config.yaml
n_layer: 14
d_model: 512
n_head: 4
n_kv_head: 1
head_dim: 128
d_mlp: 1344
vocab_size: 8192
activation: "swiglu"
norm: "rmsnorm"
norm_place: "pre"
norm_eps: 1e-05
positions: "rope"
rope_base: 10000.0
rope_fraction: 1.0
qk_norm: false
attn_scale: 0.0884
bias: "all"
tie_embeddings: true
parallel_block: false
init: "trunc"
init_std_qkv: 0.0158
init_std_o: 0.00299
init_std_up: 0.0158
init_std_down: 0.00185
optimizer: "muon_variant"
lr: 0.0115
lr_mult_qkv: 0.5
lr_mult_o: 1.5
lr_head: 0.00562
grad_clip: 2.0
warmup_steps: 200
schedule: "wsd"
decay_fraction: 0.635
decay_shape: "cos"
final_lr_fraction: 0.05
batch_tokens: 131072
seq_len: 512
doc_mask: true
train_tokens: 521500000
steps: 3979
dataset: "wikipedia_en"
Each number is 500 + 40 x the weight over its row's rms, rounded and kept within 0 to 999. Layers, rows and columns count from 0. Numbers have three digits each. The size before them is the row's rms in percent of the matrix's.

# layer 3 MLP down, 512x1344, rms 0.0348, rows 319-511, columns 616-671
104:509457522406511524437513511468460546491529508452459563468465438498472462448532518503516408441492549398502502459474535510496579509486576506498477527467428496447500534411
098:542416519506492432452546504459531526516423541509512424597465535527499449568551464470471570540518531497530474565539567461477463475494479466458444462538499437482462517463
100:520495467517492465477501524536476528474492498525499491477429452505446515539447502494493547441470593458556472511582447470522499588530520530506509528547553574416494559525
098:466492466518463553509513568472473593542535447470449504494484501557482488530476523478521547573492495606481511517522494514549458517515513496471463479499524519475495518437
100:532554552471528466470463531427511491456482552534508534451461510514480509458543491509419494436509466500515461480522531525504442469537471496491450467550525469563495491558
097:522479502523439511495510524548512541486509494535479545525484512543475572433488500534502529509520568474489540426486499484415473546463542525515472558550513465515514492523
098:459554429448451541516494561567498498402531479493482468511492498492576567463453490513501481609511568516526542569489521564544513467469473562553450553412510542555495424490
097:462477470481509519529580466463533491471565412480419556504511548514456459463450568528510527511565534494449529536503476478495472506512530482553488524527458485515557501482
094:442561493466510555531552496506488522479454483516562504535471430474456529539471509469547483483599494433482541420508494519507520510540456417509518489567540441549527452445
101:428493553478479481495491484533564502598492482458488616509569465478537446507541486467421444516531443506478528451459503524507494463546477503483519543511537460473539462542
100:483465524554441476464574505535467590511510506553541465475532483552497484535562457480448528467515476578510456566506482518483437490560459586533543562540493533463488498468
093:549519488472580527472478505426426495459485512496505496524458504528549495543440558612489491513506537527451552495479535492533441533464550466573510492525414547569525446430
100:473540496512450478525514564483556559490458478503526489541475513465474504470482439496539491534466525478561534534460540527503493495551548571552525575451432510539485444472
100:441552470460554473428602484479485434513536503461511469525445494456524532474486473509561534529488494516537536492487476543534552476488459541521452432484517435488491528463
106:508489468506519455531456492508498543546476535510504368491547476481511504476539503476441511507578529529524534505453514473461442530527577524472498483467521473444520589482
101:554512423436534535481470510467548455488547427552509490530504539503475504446475586466490541509594604464540538421449524491521492490502486496453464531462563490395508521448
103:415500447561425563466518448485479478493452493478449472504447523451530509499522497537486505444484549498433471544466496527470547456467476552472510454522516462472457471586
098:480475538461410498552504554448492511479461538484413522484473518539474567500506521464506492495519556437516496538506599508531615521423405563578501435561528471502510447480
100:401507485522507554495438486476509451397578510442517578445517550533491504453521472485464599451530519527459498424486531467447488493553553522509531527506506514523508547557
104:417480518465518500515517463514535421506461485543500520461527498537575473532444541499538432490529439481508552569430484470491528510522512459461474471508524493526480469463
103:454453514518534492437459503500497521532485485494416449450498440528541602471426459483474578435471509518415476542462500540492544545487521491443501472453462528462531506515
100:495514497466508507488543506439540530510523438407554562475496545501536464463525548526525538498442504486524511509518522458451462473514470462482538519470594491551480490470
098:553523479508441601593530603466473461463497459537438479488506536525483439556522547512514517494537513483502487444445524504497471488576572507508464537497503440531442498400
119:532560521540503484507502480545534523462422541508501507584518533486479525524451531490531482531556449532521512443516484441514520499443462495547496464500494474429510507532
099:483491512477436494422471451471489537480471503529537431514502493486471457573524520517497503485471456535509512462513509565496544515543520530470517512570526425526500480538
098:509448516566466487455495548528542457521513589522522467505515459449580507491478476550478460499505533466431548524491529500519535466518445392550450526466502487469468466474
095:503481488484510503586456532504577488453475503587555507496556507554489515503501510496456455426629487471464469506537496471477523549506472564490524464443500528494540489469
098:489613471500465508523450468463470469499508492474507547504495498543508404471492574487528460560497497468501477491467440541531540466502395566455477483508544543462549446556
100:521497475455512537505509504525444494502588484517473523512533515468488535529555460468455481437496560540490438498503493470524473479486480501473456512542458428478506537527
099:473522493499526466527512547474553465509521571490475536554535462562517508496434423491469387490514479531462522535494488475492527558548519450526496451502451499475449518454
098:447558511499545479427484526479460526447506427528514542443477489518507550543487528569496455553512505451512430490519469449514471433534469412453486500492502500525486513600
100:534434459515515532471512505463459503514489439441521468504498474497524546500478519472522489495491453506475470495492548556521540559528600543593461557517536447430519420438
098:536522565487500542566448512528558428559481503519496512443493506519647455502464516568472537532467476458553501533479524489455509470525435533518471484502482452513434510491
103:542521448573495522549410499565464512475445488564535495443546565533460481525544479544523544500411403546465509503465532518477506485476493512457538457551530456464533507434
105:535529435506491570508531439510583499505537490582529521520489492477544472501498546554523514434582512505481475432429491474463519455530519404487450532552448476471530473511
097:475468535526514448459450537501521503523526453530544512447406542371474459498432525423521481474447494473499461547521463497507508431457545500506471477505498502528467453462
101:415515611489502474452442505550504501427546542440483526485537609516496575389557543503445479491517516473481500523541525453530516516568504498441455475436465553458497548542
098:423499551520495543489481508470496521443455473485466489455465494501578504518520508520460472532511449492547509436354471470470523439445478568432480456509514577514506473494
095:497558486536451422486508560524497508474459516480506474490461495503428438592487456383509506514471551509555502460632506487524486493534468541473497485536480484481498531547
102:516559432561536469447438521538457554450518475480503526436492537491515541499466478451538543510441487518541483535511507427531493546514535500543524498489529499489479454520
098:505432467563408522517512491522423462440526482491495496538494530508560533496453496564592607486524529510553486468485485521489497496549496484550501422489490498426520481561
101:440425556466465509583536399505455484540458495470525487590549513465477561476547432462459406444476515510438570480548534569455487507516553516538512470598359471481515490474
097:552487522541478448501475495450499519475462456538537485437560630614627496490425526528572501548504480530517431558448541470492513488560555498533522510573471507530445538493
099:537470463468490540529460572514475472505500467483493490496552543509466565546474419486420498494526537463477443442489477501518528486556575510482495449498495480531437526501
102:505524463493560419543480435521469408413506436457431437478488484508443545426481387467507499541529516468475469519530564568482498506534514540476385524501494512477591492448
103:474522453476474474546498501548531473489550500494461570506562491452468456557513510535452469560498451423481542505489466483468521490533530492538478471536541556463509447502
096:588463503572472618524535462508481466423493431510443476473444502481468568461432523565523601499458472567434477474474437515448514501453510524525507470528495449472469513500
098:560467525542487500462463457496418503519481479540576533510494561491466517506468426454478472457471538499510412541492449497467528444457483477512509495454515531483547475593
099:511466550513492483531456556512533488524506498479423468477568475486479465510469428523460532487481530450566504511502461472481508489519452503461520483442502536556473555608
100:488417461492536486529557501523546509495512514517406502494493540522523525526434445467484542471503487508473496510418487436514500472593492514453482508451491463490457540508
099:490528488444478539530515451521505518585496504504495538553533498535457586554418527545471518447482451481480527473488430475532516497539544507514501483492478507499534452451
103:533504503535563417540488483576482500529526529429511536538539523460509490541476478477482455596474507519482544549471556526478456471479527576502448496508477478559529579496
103:566514529541565504574530560467496464609496456508545549461502489500444420537444469517468443525590506504490533458490515517503516513520452456582524560567479439434480540458
100:523479556547528471458510488497538549564540498491447531491509460531482475506515518486462602507521434380523580479525470505440460489491500448515437503533517415539548513497
099:513527506417420495509491509564496415512477516475470522488562414531522463490601508461535493550528506484615539448406551503497444511559544510588499522481470445466515502529
097:459523521573513465486502451592521549490505500490483565567583563493558529540507474517519521534522421512527535447518475540438572588512517473489511479516520495590562511519
098:525469472433432527481503524479478485480472493546424540525550455513451511532448451522520487533539511462434495453482413494496572494442455471550471465538530450576479550540
097:458539526509496495474506555524467479531595496561463455466581499492450471512451548433484557450451444478457462522443552434451515560452492497526469534557526435480503541462
097:460518509503542499462542474579547517497424505497521470488551519574555523506541457480522506506494548528517482448537524525547534491433512464472485467472472591483427537582
103:511528564425405463515496500531510498448545447517443495554548397521524493500462503567502488513499525546482499506608593533479567478488509502501453486461409508501508529518
094:550533528527459562542597512525458496436502536508531583477524452535501544545507528520458485549468499529468530532559504465541464486527462541466522484468550530551497477511
102:520511532430553417514621501539498405478501438471488533490440519522545463499477422509493478461484548464488569478496509516499583579452446570473566537505486508458464497425
098:504522540527475443464448517526502550449546529511546460562492525521432584483487529505478549543500542506535572487479528453496540499408411507499480476453478448534514450499
099:482566512529514566496503498453448491483487533493591439522501495438519525545512529479484450496498469561480529494461530498496477521573483457499543527516501479507460511516
095:544477471476496543500453534529478556515505477438445475452520469516496466530501526582476505437527451538445452566491505510493497508475481495482555539543573523543474534481
102:534484531454433431513472472467413541552522554479503482540537560484462460492455492519439532505514451521503499452480467510600482482588567476500509391500482572493513523498
101:461496576536453499540503458490497478492423482524473504490487490557503489518562495538432560509496412502489505436528433470516481469538542521449436536419446503475506428496
095:525463457572561396519475522468519575490473533516484461436537503470457555532453440506532502519472460475555529446503452550575551502447534481439558486527490463596498488542
097:572511466503553464513498449482446431489475459482526539514511500481533544573415467427483566501511528471511489516500421506499511496539443513499507453528456490437416533541
103:524478476538545503520558544491506468502556472433477416463500483502550501541479488457491394495630506466463521511504550494535432490466454447482452447503523505533535421524
104:506536494522508530531510508452576533565547499529423494484477475490513562458466563544526582451500485501509491564504398504381518500580501443521440506479477404514534527445
101:491529505527486425491569522469460555471505511477505487510520484511557500494601501443471520509487476472433408494473527533482474493462596565458503512495479496485559597472
099:597496533584432503550515519587599491532416547483504489553485493565445552519456503513503509567524411491514459529511530488514419503486554457501465576401551477465501485534
104:470516505461535465543525499499524451507543436533484515450566535456493527489505540498450492450503489520427502534486496435459465489511564477555560545527506520513498471506
101:583523576453474526479510527476439528441454545535503558473555473528520484547513514525523535481421491593516578466466524407514460523474474545451521540484472503473516443493
102:556489449446511456467473481481500458558515441507524484525548506530509498525540486553461519495436496467495476522462510473438453400547487551365484465509422465530491486453
097:513509511517564535505446502448511482568518605451479512484534570449538522508494463505577455529580393444520486496492484476535563438435485483431511451515479462531524469463
098:492512503569492515504459535448450568451493471456556432539474563523519475451470524473514501462464588481447428464482494477407539500487516472488506485551453509513468546452
102:592529489485498507420589493533517546485521522519506459517514502588507453448481500483465456475467504452493486519541492606544479436486512538522455474493482532508531475559
100:501451565569525425524458462464556434427469430446473541488492573617516550490493474483545443535520497485507481521426463516486516477563431431546453438523446527490527458460
103:498506461568483463478500467463500470509505477502521491523494440466521485513521555506487519517500433557423474484464557537481435527472481438534472503470527482470401548575
099:478542488402486449476550580459443507594471541560543580502473483477501513464590557511551488511460434470518512527558438431541520454517542477496478485446545501499452526461
103:506513504459499489477505470553505558496401536519510528494486511481485446490443487477498489484423482585424507567577514433496460506508494495459506579433430481516549515467
102:418498502419485480507483463532495499499559523496533531554533497454461511542419484411531487527447449436488617508548497467552558492572466511479560528491509450521459491507
102:550499463513489528535559497520501451556511484497539536519552483497524494510476514457487527460443531554452497484463485600434536566496536605499441469514559554501464582491
095:472431469562569538477545535511442515544541417477518428514478458469497515474470533497551523469420560475526534518508459425522540508461458530525496492513496548544446494552
097:453574505482470514438475514515437558460525496534544529463578510475466516485544491480456554526482481492489501534495455509432477484497494530492540434524509535563504420495
099:425500445524388507504522531487590517520514518548551528548480496484528493551492470532533485423512549479493469528518564499472450462479562590528508510479464480493580624507
099:482485501462423502512478502483510477511502448587483420476564513524525499476496554486489536501590443507480516527476446444571504422438525510542532537474473461508481532409
099:597597584469462512418486481497565517496465571523436525487558414427457489536528457426469434529506518591492476512433470497422514514497490516493548451517511556461476493514
106:364502522449504538519527517474496503471460473461457535556506522492449498464525469504504454419486463454514523575437492545562559466453481421520474510579495529543468380475
101:443467519454585542582491447508498408364408500427474439476472533506424540531496514512480441477521489471533482486520440582466549573482511470452453480552543467497495510484
099:459483450460495538448601506443492410558495487498505517524488551562440423473494578462502550452457472549494465493513471523449469470445532502513561515563541558490502481469
098:533476578511514466473559542542494508541522493514458489456499503567494464567529510414505474494514600570484456461470582462508455456508473455508444456499538562481472582497
100:510517506557463469494479491482486484465459448487507516556488511482464565526462514451599448504505469540540480523484521464441500449533514588481459463485585504527459491486
100:476506477594490426507487544451607382508382458582471492517506609509491450497534446509472573501555515516485546572446466483451494490508451470529570457509520510476493502475
099:507463498519517476519549503487537520473468532497504529435537438443509470484511532476512455468553526538511428478470456442470527506477554537451561392455519513534564492470
100:507468525498526485496555577493554459541543483410497472532525464535557493517519483585474530451483504489441458477570476527528543446487554538511461452537498519460483504489
099:558507504482486477517533474455563485511495513556514495494520519409414552510451509512560534483515522430484480404571525524468497523548512494449470499525513492448460478518
099:532527511489490473509481470513531535493501443534511521545519474558479494508549480492515439522515426462548528544511446489469507427527425517552511465528534475504536445534
098:533508411474564440475536392438564477505492414521484516413505470505539510458590510479537488500500495517499545504446548543553501525505491523496499529509511545471504501543
101:535510534464502517454431518548520550481452466499456513471546531439424504439510520484508493545478466448511471530514467533486522431529428464459473528530541546497546481501
103:509476550517560514521482474513415421466516482579464567490475485473519564489532503513523516414487484512518562494564465494580532508514554423515487510421572471481429479491
100:502473492524532470448509589552491521486452496469525507500555529470562567530458466522549520523494467487531533459479499462596458478535498533471496548551496513530465547437
099:496505507518487453495582479485482455455520529453583558559481505545528455499515494507545419449508526490513575507472492531398521512491474438517540475457540485467500477525
095:522503527489511472515485518542535467471578569410539465575530530475486537434495544544480531418454488476465503397511571440528561510469525510540537485479515490498532498455
100:456503508453471589444493511564492562450488457470535516463479465549496559492457499580558536504435443491443513476537416564515538429583493515450469521509530507473519542519
098:450513451509523454472452470511584517474483516539481527543437488606572510545447480530526502450498439527450459513514445468547526621508525489546471496491512546468529463487
100:495503456504495493457523553552509517526491470529502496514519502550524468525474517539478470517503449518463554480431464500529579504510462513516566512566505510492549492599
096:575525495539572566490494517504474506563484520476543514469535520497553509563475514456492448477498512564499450505501539491493594511500455449465426484521484532543577443476
099:549545537565530484517483492486492577513485466525503480470486510511460487500444511452518515584494586491557542473518557508520516522481541458439531546469416438544541526519
100:421465532480488588501490455458525470476411498568503461500458476486518522514502517559480551513559523560496556498529477559477556548506430551479529504506582480505508528471
102:500527478513484427526439529507578521517506524539526470453510496441478493416514454575512509445535461478551588505470490481499470480500468538431481530443471435534468473527
103:461501536529435526577499508490524530575549469526430560489487517558489442511509455534458545514482497515457512381456520474522585519507522496491472532550509505463457526437
103:488492512481513525456488495536469480531453485506481533490460485537473466572510555535460451480438464428368427510603536532480561480577478529451576514515511526519518553548
098:464482519444538501574544517544476489500503445421488478459469501459477527475438498567493492546445432486485500447519482470499548457511511463540425468444524433490490601472
104:533495487512554420437482547469483515483526478534500486455490468422485482576556471526519577486493530560447516533535504512510499451527469509470515506500463498441526476505
096:543532457515500465465568545419522494488540472471445537523489508568452447455458531498471514522521538505541447501449544477553508451490501530535504496562418462522523527518
094:469514514528528451520452516473516509554500511506486514548494491571507493543415481477507538480437480530545615480502473531534486559482489511465484488519548534533451537455
098:413458562494551524536495480506467447490470501485495468497568480482413463452472490551471524519528489530544491471545476535499520473479507544443498505572433430540471483494
102:507462455588435529467454502570486542580450510468477450486508546523477507524505531524503454526516525551500538472469503463443474539470516490529463505428456409501492491518
102:470421455443552500431541495557451527489553509452467453452522500556404470461511495527496622504529545523438540474470516555467485554579519438547488581543507460470549490528
099:450511566531460441554537406464440451532423488465395483464488500481399476448561478441513523436499523474533516434531518426509524494479451480496498554482527515503567488454
100:472524547481451528499540544496442507490508522504506513538513515489478537528483511528503485491455552550422581537535559486483476544450589512519524438497469439543513502479
097:552562492439479468464469472508483444461477496460446467541503485465509510497453523475492538519488526559559548467483506526463496493457448496524407492488533488532539489517
098:506496523467590551488549516545529512584507504473485436453511471452488509422505558437467480488472426474553522477442556451552526515483502527460502493479497491456496493560
096:543474528475559519524533496541486526494562536472512474589542475488516447534467498471505559490491485521496593513525515397491487477523505512505511540551505481446469470465
103:472520501509496557497449439483472509534486473519522523550456461560459447455515533478535495476576564528521589567496456502487466493490459437483543498454518525549521469517
095:548587497410456515479515486527597509487477440559557489483559463502486449479510483466471531479454560506531476451440470489516513489444524481460500463489481543506484481455
098:545519503482474573420507515482497553457499522469474445503447516510484519473529489499457533537433528518526463460505453522492503485497465492519503502539454516479528500501
102:523542427560542386549508454523507508409552593529513505422538539510482494466558446436490415520542493429545561418503453534572494399463568366538458502574515462558525523507
094:451578482478536470474453525519551493511473510511550493424477547496459502497512502476547512495493553523492472464563454530471553509520486520437578439524533430482507495549
099:577568505518479440491495417527552468534537500556512459447504521506464494487559490541477506458589510446515457525447500474472438509498490582481454484471538523506583542566
097:489436571538501530516538516482538490462479501475565472593510495412517560447517522520533467482485465524559578498470525567539477462493562557540501463404511495418432540471
101:538517538540525454505498508486494480494559506516454494468461418560499460499435513487480537460489491518501456546497557482409533507508546490567494522505474545578512494522
100:564488527511487546529436489440472515500479519501494496536534473513408571448533460500488439469496562479474523482505463513464480465498499608575459433530474480511489445490
098:580452490567456468503469516398505526452515474529528397541462461467420529588446496554567521508452547481471448445591529495529452575533467479521542532485461478532398515507
099:545496493568528460567503455495544553556545472491513467495537557517501551565453466526562504492422475577551497548440509503512520462512542509540535489454497488477461521582
103:567535524524433510454461436475499478504505505542512503523439510463482555504513528526479529507502472508480563470436502523506539525510508514496503521556496545545472459473
098:496544545475471575485529447440441548499441397532451501521467493480428519568462467526426462441538499525511479595430490541426448531495548494511530502586543571487497472506
097:537518600538522513553531453483468525572508469535503443560522534579531466544471473435502464468493476433535477524557449522513555573594438474498498510497375466560535485489
101:496536549519516562493450546560494516477400546571507463457507485531535507508474569434506474520543509538556497555521521482475506476496534530504548521477566468512500540464
101:467499527541504425500409521480505531491454559512472570509579471570532496467513549502401500490441509510496514564512555507512521520520598508482483521534441536433450502469
101:535498512460453541456474543473570498534477474491512569532527413549475456540571515459467499574500547509492552459528484587486523449602489496520509511530472487444445538470
101:440490474496503469523492496453533617559485468593445574536488509486493600467509493520496538436554551546523481527501548459550506523525508475545462505461511464498571457486
094:485536462467495463530460525492512516503531541543608457490499459499543498563496511530498436422474526503507531587447478462516451526481578577491507486468519489418490468510
099:563498482514472563545540527534484565599516499491372509473506559509533550442504544518509529399493486528511532425536463444434523504498471461424516468535527461532477495507
099:576546553514563552521459496553510485579479553524540502569460515523461467514524451515520535454560484515521520517452490523485514521562532445546431512503497514548534483449
098:497513447559484476454456482474452540477457522423561523480424498457464549461508523489448472524423549460535451467515491555473420518488479407529503514572476386543480458486
099:522524552541432458551459496504478453539556523496470486490443489460488531587501441474478570502563472519538439477511502528521502524483487545530493511489465409549476440450
100:544517541539475504514492424467497463527482551550450533496513459530516556497462478484543457536486494472571564517522486494523507529529515626420555545506498506478550514522
098:413434510550445450553483560411513482597501488454544520486500451512545420512433474542500490506537464464515491557524464475501407458450509521521514492523476507546486502411
100:453494441510520524528475477445478491470582476470451500525444471532545457548609500526535418519514450526586423451498455503409571484526476541428490573500538457481380524528
099:552531493470461479498552506545497440551529431371434510453525490557501462560503482453451495473512523541554480498437526492509569463491502549542501479586564475489529522497
102:597493496535540453504506439541527522547483497539473498445488489487517485478466490525495439550501564499406498512502489459498580485433575522429436480437467487544433469525
102:427482472498520529487498524471456420462482476459476449482495483546494498435547519505545548469487483494567591493531539558455507553494504446510548561486502480484448488478
102:515416479537497521568554465476513529536514496518461429459519512531552486482491599515497492522486548528534547420499502521540514479449439487501504520499538508592435482503
101:485519570515479449481450471496497530603521499507473554483503522498502534497532532538409446459490454504486538510500484447530468388526501483555560449538574514600463525515
100:483506513530530528490514537518480527504601487473530553507459504508536607532514522464521498512480573496505518503515456538498530506515449511426564514456513474518484452451
097:486518512470485470526513505559492388536572428505511486484627524512534463475501423490500478507433445485507473541481522548536487498504504506483490529477474620501500481414
101:523559512473434522566476477525408477511528532442498480508490520509468477536521509472542477458526428507497531505543453545481522516573538429477493444523416507567497523476
096:506441475510517406480461490430559477457475467559526478442437460456428474490527513526511475490511522502501460504543483518470517521488486517532555492441396539523452475505
099:527424474584531499559516471509494509503459552464461546545471488540539531506494513459582564473505570464516559483495435479465451464499547462503503503541485468536489529559
096:464488564536413498489514496520436522474501463431482535519564458527482486483465514472595477478476515520513522429525501567537498439492476602455589491533505460499483478498
096:482546549536489463540529491567542538422596501497542531490451561429477552515526505498532493487433500499448572493502540501469556522395534491511468444477495466500509532482
100:478386509439419423538467526537536533501524452496474560442426501492491456514478508465520459468542474435542538456460530488509515497522509549499506432509473517499518496567
098:506519487410500480489465526601485521468512465507540529577510433554467525468513502460505565521556479485510530516478538502490497543550540569471557528545547537468565462458
102:497516473546504531530527470489541468483479489565509507440503445519526443520510511511470461532535581524552539501535502598458514597468519570475494474458564461554495488509
103:492430537460478463467515511615520410455493532527484457444481504503510483469446507456454563437442527500570487541503487530479408553487531558547558503495554486462482484484
099:428500470484437476502540492507511456503487469493545522500491450495431496530535433509559455540528522500473558500483471541415470466471447478569576473532461495481514532447
097:505548535533513519447487578479511507473494540468471511504530505498481453497532573451491520485396579472481492522550572493495513494447534493488500509485460444482463459464
097:496556521535504520523541530555547479447425417530429521467542505571491434435507518513483451469537515473545536418526519547517543512525557528564519419480545425519472491542
102:490510514476556521528567543513489425493495502507433488519586512474554450512473382517415511518488496521593487446508516514463496534526520433550511482519524500524524463517
097:554502470576471517533527489493483513543499554517483566519512522531397445524556531470509524537559488508426460489499477488507530530521503507537498471447478515540499540479
099:479501517480446543471486496525451450472547536461556526494502459511535470540559457489442455464532504416502428467451477486512519483471469542487511523468537546528516547539
100:445578531512537456471542529554500523568524410501441549398467516492530503548481502472570516517519540429493529505555487452524521512508575467496571542508546462436517560489
100:430509412477496469522452435514450541434471504530520498548514463510486502541504490487591476516411500488510451506563476429552461498504459487550529533488479511453532504565
096:439527495523523531428530418506458522498586507567497516519533479515498514480482454451529472503535417547554508492550449573596511551453523566520401506535450435468447444487
100:446431485548415631546477410477551411513578455485474456465516517499448523458496512482505457487553582514475575511432508542523505518482446463474460477520537437466560494507
097:568566427530459412491516434572506575530411530446496519477478536492504533567472517475531501454522604512557519460533457521517462508460504466556530487441499485389495506474
099:543562477373475575472548570505369512558494531459570548490505536542547463487532492441514588551494474453546481513506537524493452546519499437467461522501505536516502456506
100:567452504452562550465489534464527593464498407515502517477421498523528501491493518522524495472558459543519446484455504482467487510435501472491577508464540496461546463514
101:468511526470474466541436471490515554476540486518565530522449439607524425485527478538514492517516519559462551524473536486499539586468460498494450468475505379477526463481
100:476376513557565487524481534500462471501478508534568429476435546426505458437531522513389493437435489588503586491398500495466432550519494499518569458481495491519536486520
129:475516404433519528494495475490541476521504544541515481448482471444461461496476465593472551454462501511564446511499491482456502481495522481486454545481507539499479501518
102:483514490516457507544438485449524547478506491521489507434436470484525476471547501521531524463528462523590587489491455507510508500556461447533497544536466487484494507525
100:543562459589500512487486544464501556458490552497501518485503523481445471563570499549503461486508531536476545486514482476517521501518454537508480389449474508481505542553
098:493562505480445567514547457499542583493493484441489579469504526463469424537507473584476511476493584526497451527559543484584504364525485503591518536520552565564524532520
098:415541545463569536494528611532500406494450505527490491507502490467469476518486519521497542520452512462412470488438490465497528543565545459487407518511461488509519523472
101:437496519519493520488527534461529535530552541480484528445483565506488475491528511442607542499503523505510500467483486396469560424489366439630451469455514533586508433455
100:507468554463531500553526514485513376515470539470416467489432475491459537474538375462500534496487500483519479429482460484443569484495492475486482506429436556484546474570
101:522528450511533508507542507506514545408509581529531472514584540459510420496509537451487558463441507512588465509460455549490510480439508464477555502614525468488492538536
100:550475443485490514490476521455501488423552497506489519472462500429461537437552435529520485529457539445496524550513520485522540492540528486477497530531500476482489442523